python train.py --num_key_value_heads=5 --norm="rmsnorm" --rope_theta=10000.0 --beta1=0.95 --warmup_steps=251 --schedule="wsd" --decay_shape="linear" --max_seq_len=1024 --train_tokens=96250000
Each number is 500 + 40 x the weight over its row's rms, rounded and kept within 0 to 999. Layers, rows and columns count from 0. Numbers have three digits each. The size before them is the row's rms in percent of the matrix's.

# layer 7 attention value, 160x160, rms 0.0575, rows 63, columns 0-159
134:509495497484552496502461503505508414490472519541430512482501496552484504494591533432486502472518422542607527531396457473433528557467465516541526502450597509535495455484568519507454450504478456484467543531527523498533452444486504485520525484487451452509492474592515505471514481520489467512478454535489429474497437573473502508489486452537487504492511419547547522454509489448549501487525426477481497532505454491555489477616459513462445454521500478463509534562448520571442602452505490
# layer 7 attention output (transposed), 160x160, rms 0.0795, rows 63, columns 0-159
142:493481467509481477481475549509588480512497488495510526403544510496489472466509510518531552482517429490509459488441532531449492430423443516544425495568534461506525519574524452502448461449511576459535553533475455506470475479499446444532440468509533553479452444503509424478500583469478493474470549521522489498477509492447509472491504503511420471445424415485526488464469497520463489425480472484471499500464496456505517486629489498484493465470492430438495508401561526427521549498523585
# layer 7 attention query, 160x160, rms 0.0639, rows 64-83, columns 0-159
076:504473501478458476407529560568473493541504501556504461442502556522471591521441581466510567520502496462522506483474467487479430479525499580514549561581463435535478460535563519513479490482486462545516491536559490605566489507537469443510477439499502529535529426455554462474515523589550529491538542451547553523479487520520486439472468536482447541542527537516519490449526502440432447432458534457553517433465480497497545505509485457468484496492504494537488492521504444503535518386489522
102:494555465498524419523507503523411492540505505453504486487509453442498467565477446504519564522505485458471524518531501483537494523536469490496550506464528483467472571620537466478577570527495443473482622548529503575499504627475494568434510554552533535452491580485513429534513539495548485524436500488546554442437457517479533550535467444510514511489519485456460496491508489510453474554466497505455478496539510492435539466539474460472490529525502585523474549527508453484517522449470438
087:486484470547459478454558493485547509469510556463456467448497474495512536505547503429498473443416436541485454469422504498454495513500546439493497508465529481464498394535477530513500504512516540492527492488491556513585473501495581599528535419457505500504574484475473511521508519526504435460561444489474577529464501503539407466444551534438445514434567541456537552510498574493437484476490530535418498424463461542495504470524507478560506513493476459509493445554482502450517475530583515
127:488505407530483506436509460539446481577461554531422446616563519513461428494497508501518544499514491543416430473505493535523499514462479520514530463551525428508483524499573506443491535501491425436462453537486469473508506497505544551439450532424495543477465531474452457534490500526453514515457470538484501529522497478477472542474489507569545555516455504456478426462542529504545411495550530490464487549568471419487538452548528532542440453504487518586516523499480542474437460504544477
082:466516521477483416448486509520488420500486509558611435522557604427455489504479448493527499482474486491503503504446438471558533533541540547462574440473529519513512518505553457479515489545542474550505465499433486438578495449535456521510565533555475465467505458465483465438584527534529503520498438531512453510550459544478487561495518457487476482490527549528436501444494487555515429533498469481483484554431528526469503512566534511514494526506481494540560541534482512416419582499540473
081:527515482440512460503580445524491520482502471551604484524465529521422537539548484544494516449524497481492525541428486506471411505531482498539435442542572503413443471431446438478501491453475511490569514541473496486526445485523524571524390473494494521491441425512452485537551423528523530529534548584457562478483511534507473534511571493429490499528491441489497473475516580419445527501557478528510540458490516468525486484467520472478507507534517437489440508498505525480479487568561529
126:550508529515505549527525490535589528483531461442491550459488486469500558481458497487427434549493514536561567453531548512529502519563493459520485477505514569479547513460498497572520483520473550575542522456495557484504562463482465444550485482502449447556508431502530550433510438433500501513537513491488530524518570546608512426492549462429480463480521479572535576538548489489439575507538536522562492473472536537540455498503524518541553561515472425480518446518505462474529520539567536
120:499560492538477502431583444544460460519468538515458449498472545489451435512562529490487538485556438525452493519474507544514513413444415487446518529499551485470417493488463492471487452449536472470482503473490484512529441519469554575464474502437586578480454516505541494543531543568541549523475486458521484559541530411484544551572557476561509515496474537489533481473517531536469525519464456502437544529532478421506459406528501496398513490490515566505480492543485506543494522451518472
096:499415576478438501471551473490457456443463429530523495548425480449497487542489506506437476526559538494499468488577495487549471421518473527433465515446521535465509479521512460455576504441539513470499469506432507521520506479542556515455470403452549471500531572555480572507439439523487475482463546451504486502507573468495571529548508520538492495551536488441480488485496411522528546523490504453546579525502539444526516494471476482468493616465507502516495506534421497468512438544501558
101:496451501550468501486532470492460416522483495445478401529540516572474459593460508487521445505535443515472456463482513447473486486470513543490526487447460480470465481506557527521601480467523479492431549523446513489491517534492553590492509475522473536552538541540469489513571495611499449474435546532473541535510526494474552587570504481492484519490479497454536504475447504517488514501412500481474556533385490517533477512514551500419518515547493560598426485554456481493479471506483486
101:467523477490472523445483470500519507528504544518465533451514489410497522453455544498451516566545449463492449470582470532533455513533531484515512516499500495520469476507513440522533521436429558528529538458515535514450482588532531483479486529492552537457425496433542537485540542391540573504445424557534559454452498476545519450456547486450564480463543506504463498491551515500466522523481456527541535537491531511490516510472503542534488480537489404602556420494532492617528477508553487
105:524492587523537457528542577501438464428522474474479540547493450515509468566532507494426486510495547472506504505606479492544459441519533451471456507414515527515474504489533490502582461460527562512447456486461477541491488511469520505470488507545467450542513515526488459507447484537520501515494524500491529546495541476552550575541468524471491486501514467448538477560517469546561541551449462509414466528437540550535464497458495471380587517541527548521483562417402483509454478530536535
106:397491526524525489501551532456543536541465547463516536457488542446497540438506538509454587532496458529482537588487518571440569462490445452563525466513469582451460515518462502541376501574523472510494477459537516505550465518466508479565556512458548525498500506545530527530513558463474478494519451471532466536473432467448482420546504510517586459437544474471541525472513462480496509414526512526447520499491512464505466495460522509527512434433494529436554470484525473504500567465446504
096:503491510433464445476426515497539495555575516556488537522492489486495486460438464498547480443522473504481498509427485424506557580494485474594491559533443472524540521470606533532515530473427468530494555512527472484411529515498447458544481524577535515474511464439499451501554538486504456508448476575482576498501467505483490479458509503505448509424492514564450541458488506459467480408527557480491468495492460480469556532522449458518486443510522475459452439518581490515608459533499496
093:503534523450558509498496484491523531488528518495500528405536522490517470477572512446562465539501480514515438558483545461546473467523446436568491533511490522527433476473514514535519493434513521422549507512443545420521485536480482480546484484484568505534448459587535496535557519537505591534509494493602520518405464418484466511492492477458616508504443448452492549488536542435520487526472422568499511507510543472511508488513528506462564499529457574482447437481474496519485546538470430
092:529533469482516484496453564505532532492513464425488517520470527405451460465497409515494518547615505511516454600569506468472546446496454557533441510499522557448480548474474522499498471522521433391462480497387456468487499490478471427502488553452549460544500471508442454507484516477490532555528548521546504530490445510542544548517463495485570468436534511522491477499484507462403506508490542527484552520521490457441437501539523557510534516506484521551580486488569531480495460497463538
096:460515520491552495509471513516467544555459537528466539485468553506488546473520576492559530463468503535462492535449538514540539525474410430566562478547459485413477478557497442503412511433512455473528560427576544429466523514522495502496540495554488536481519473444508441565491571543549451540564468473501457528490407502539476460472495529544534526522476519521485492443496403485503472492474481495559504554548444529494544561499459494541395455498497483493454467514551465506498519490479435
092:509530533395553541483502491492526497583507496510464527494495510427450471462495533512483476509588460454418485507510478482581435566505459486480443508431579508472566477454567527551494527473528564486574449520512504522520497502462485510474533491448556509429473451544545564519551468478476569488485458495499584466467524438456500494512529500464534496448487521511527497514571465530496500377530522517469598487489561452503538493551536546465516511521509508553520465492539544561551504568520464
091:530479494475483465403544514449570534514425393512458523507439507427576409494509518541501507481480503543522455493531544489482541472526471537449483484495472512524529552471511418530420458513545517445453511475434523563521458491524491475500505524517460544498507464468572560500547532478502488472563455572518486500518535539541486531539446443527551448492586514543473484528462475564517525450482511522473547502532609442483520552511507452534523477447487505447583495423540492561525532502473497
105:492494520523492457530607480497482502493494549510483452541508530520479515552547467484524552536538423531495547432509499521541467477485474518531535478529542581463519526596573506523476500466450494505484492489511478478470426538472533578496490521568551507492520490492533526524500481552466435488468547512520465533462565486481584496560505512489492500500373444555526560477530514502434459457458443545473448521480473493436480522495475406472441548453510557502430467582535508542450458422440456
# layer 7 attention key, 160x160, rms 0.0617, rows 64-82, columns 0-159
078:535478498609451496515515451463405517600479482407513564492490483519536483444458462414500451527504462499518477545548545502503475490488436543491468550465421526558497476412483489488477459475517455483495435423393551523522486449480483471500506520422499505501546548448547528504486557548509542478502512537555465510496494432499489509460505503546523463520472487482582520505531492419521489489519540446562491583500466499537462487502452495508503561536497409553520492450433562497478486483504488
094:565535498460493524468535510468503472497544516427543581505545472458443471515527449491455460506519442522458513493531515500558477520466447475511490581577485542450574494544556438433493482495533517519481581429517530472474553437541487506462473486572535571563468400428532542421547544517565506526488496437530526486516507535472536492492497481519466551518472484456523459504520498444477425432491485473491522446515540465524486558524433431483488459513442477540515428549495447473434539542493493
109:487533491529564511501488525462543560508483419495480514492516542451534583460491554485542464505520507537499517436442487491456512445581501513524522578446492490535421492506499496559449520536463491523532496539463459558491548500488491385503552531452542495519542461488472522535473476521480386470526510518515547486446453551474519545435459500515583515557559513411480473517403457532490451532497552556438485489526526502509529546522510500442504487507589520417517494505554561532481471429454497
104:479468413564509543471481536496538473482496540483473384513505513493467461522418473516499506491517491539486533495467514490519501474400534530503519503464465491580434527470577444458461491450503416510410513496560456489526441508555539548519544429539520564439503497505471407516450427525507504521511445508542494517523524451517441488492516488527451503444407500526503513434501580543528458489483498593495509522531449513437583484462480521567476512489507515520526452544514514491471530442429494
085:492485500520450567430475493521457606526403544428413528474523493472560467526518450516433438537460487487519540489489507516505436492504534498539506541521480487520480498458524448493450379467516400526523437473483500525477515431500516401521467537490492517463515491480510519512509452543512474533472522510520517489443484522572408398481510488475519514561505462479413514521507485513492513555513540471506488446469461498508418491520521510596487506521480499541460450455504517571471512464410529
093:456495522541487438538438573459519464529497496587517427479500446489450474545444541504533541515513462513495547512515479557484566466448427490595469492546533529491545533523577505439490473395457434521468567522520460484479508427505562534481455530579518522495519520494548523500545478502541461528464502496550467417490510527520446490568473560552493525509409466502496526450523504423450458479509513530496530501499465538482495483586481464542525436450480506571532434501541460448454489508490521
104:504527448416527434580488511525499574483484443445519535486521428468532543516477563486516492546517502549531494515502487489518536522467451553494509526440523520479460520444563481530493505500526536500507457502442524528497607479489443434512490495484572536471451464509549518483554493494501471493509483492444542494420496536510544551516480488474582512570579513507400489543475422528475519564516476399500466512468550465568457502524503465468574459474472486486459485396501526459537405490500556
083:535543557460529505476499530486526486523557509489504513468498534542515512467476449456466533464446495499492535456566487435524486453536566446485421518540527597466472421478405530516533431440486476513615483480493482568573473469532549428521606430471491447461418495458504565500533403570472540454526512535508512539476503536533519475441525497500498501437463442513519485464465485552473494453503474465504514519494572485530493502555545510497509522564473518515471474532473535449521542461466464
097:509524525520439506437485524544495420475507487477573474527449527443436511506515478575485465553474453457442453496497435505562496505452587525509475493484562520502440456531427546487589514599536515459518479503518503487568470526502512464487487497469488496479538495545417512484450467471550515439514539530494460589554559464533500476495443551480489466503555517433488532561438503501558500497453497510483574475485452505533520500450551483454486552574407512459485535467546514413504526523441476
104:509503489472473560401512585507483411507535495486473509542484455527429494495479448524466463489553412552502470472521412490547449503457548515482443477495527566520512437460428482475592504485426501496536498482501449490470507518583522564509534499583512463538569468528498482498486452518516448457487562500522544557506617499482480491517454499504456478440513516482483549531415515448527441496544507495560487495503576564503485516432499542499443485446471493549510509576517505485535526530518454
093:512554449395480557521412479488524568538497518487555486414460504446513492490531546461419495577449514435463497435528514538485553527519560457486483537468556464485519423470471472545521515427573542523465497531434474532511525522444491517514528507493472557468441544509494467484486563475559572550500511570469485451511499532531532509506558544485486492442442477480461554495578482431460514524555561553557506561478449457461548492530511466576534524512488515541503489496484517508512575513520468
105:494501537483494453476522581537471492487538444502474483536465493549483530538505481577495497540480495551479457515562451530515538474491508449520482481507515490500475481545406500479611526565541534451488432419523457529438519466553506476451471491458484480508454510388420535488485497556487516468495529399535540571456498510494468472555396522449480485603528517480479483514485488473575488548479485523487554517491507509534440572441568491445467495467497442553513432484528468445473500464516470
097:480485461443573525479544549508531542500469469474470509435553511522545495462505491461453485541450536478503581519473540509490471551445373491480492443500532561441450513545498438539367512452558490553530472458486532520526433454481479480491512472399543484486475533574517477500582525483509532465473508522518455530468444500443525513535595476539573459510502460507591447489534439539529485496479512462507486542525521497539469410581462510478482498462484539469520485505516525511470506518492449
100:532478485491522473511446421496578588477461515493511546482510424512524478498457568450496499512543432472498464460495505475485520500591466501538496485471508471475541525521550526500422527518500468566531509529547442483413615483523502429556516600552502535469523501447565448548529533483489501509528515578511522495479500531475535516451545442478549490502502509517453491510542506537417452481524465523553458503453511461442573505572531549560417402515512468543520493487481440524531473476539509
093:496504506387562511495539590497469542518547516517539497492466486508507464501444506485518565556504508517428456570536562462574446531440470431533475546519566481481508444488511475506507506431553544480559597467522581491519511500488486479572512444471500506460470509512525543430499498477533518554501531515560404467483475482452402497494549498499521449442493474491477613582507477514523531503531405508516539552501484452567517512541505523495512474497503481514506459541477555460517566507461489
090:490522536451556466502452529473519522533461588473502552482484471485489489457483407477519483504509514508439448463537489454564481517432390443474479532457474524472490524530521537478514515511578476466483471479437463459490500539499504467515520524510501465602448506475517420568464535520497593474528488532581439468502455449530463531497525495547516489475472443561445483546491473451544568474543487544463514498412531435418505477539573461539418492466482547509510550508581485466512532480506542
097:504469487509541504543513539455603522573482486523526485494530507525526544455508523481550485460496480525507505495474600488470466488544516489511510482583534518506531574479539498488380470456438440586522586596499475539537490527484474560504501540491525533430482503530517425559531497496498510461470538572512496492503479429516525510471588511500503553467430472489562562463490430506544498470521519504449477515563467469495519517555502550638472465559579489478510521464537514501501461463484485
089:512553470427534600516498498501514544524493539504533537437465500512552495580579526517453541601503459491429470521540517507566495530488489504482508484470533450450474487489480528520491500476481507543561533500492465486512478490474517499512479443547491518458474537549479566502487478458491584484481485547530586385540498535439419468516527521467513435513518461531509550496605460479483532462510506504516516515477474466551518483487505449486480549528500560469405482647491529479498542587449523
094:468491491477482529508548445486569506416442407452532537448425551491554481525513572492506547441524562503482508520545548509486524470473493500507535519424536494441488522485497470459452461535518496480440548450440512536403497461496523434504475552506497509558514448454519516430505506549557476456496493476441503496556456521506512530476522478520586477522468491520568434571530562557525493463503536473437481462452551424488450514494530512433491462467523490498492481434520508517483469466409392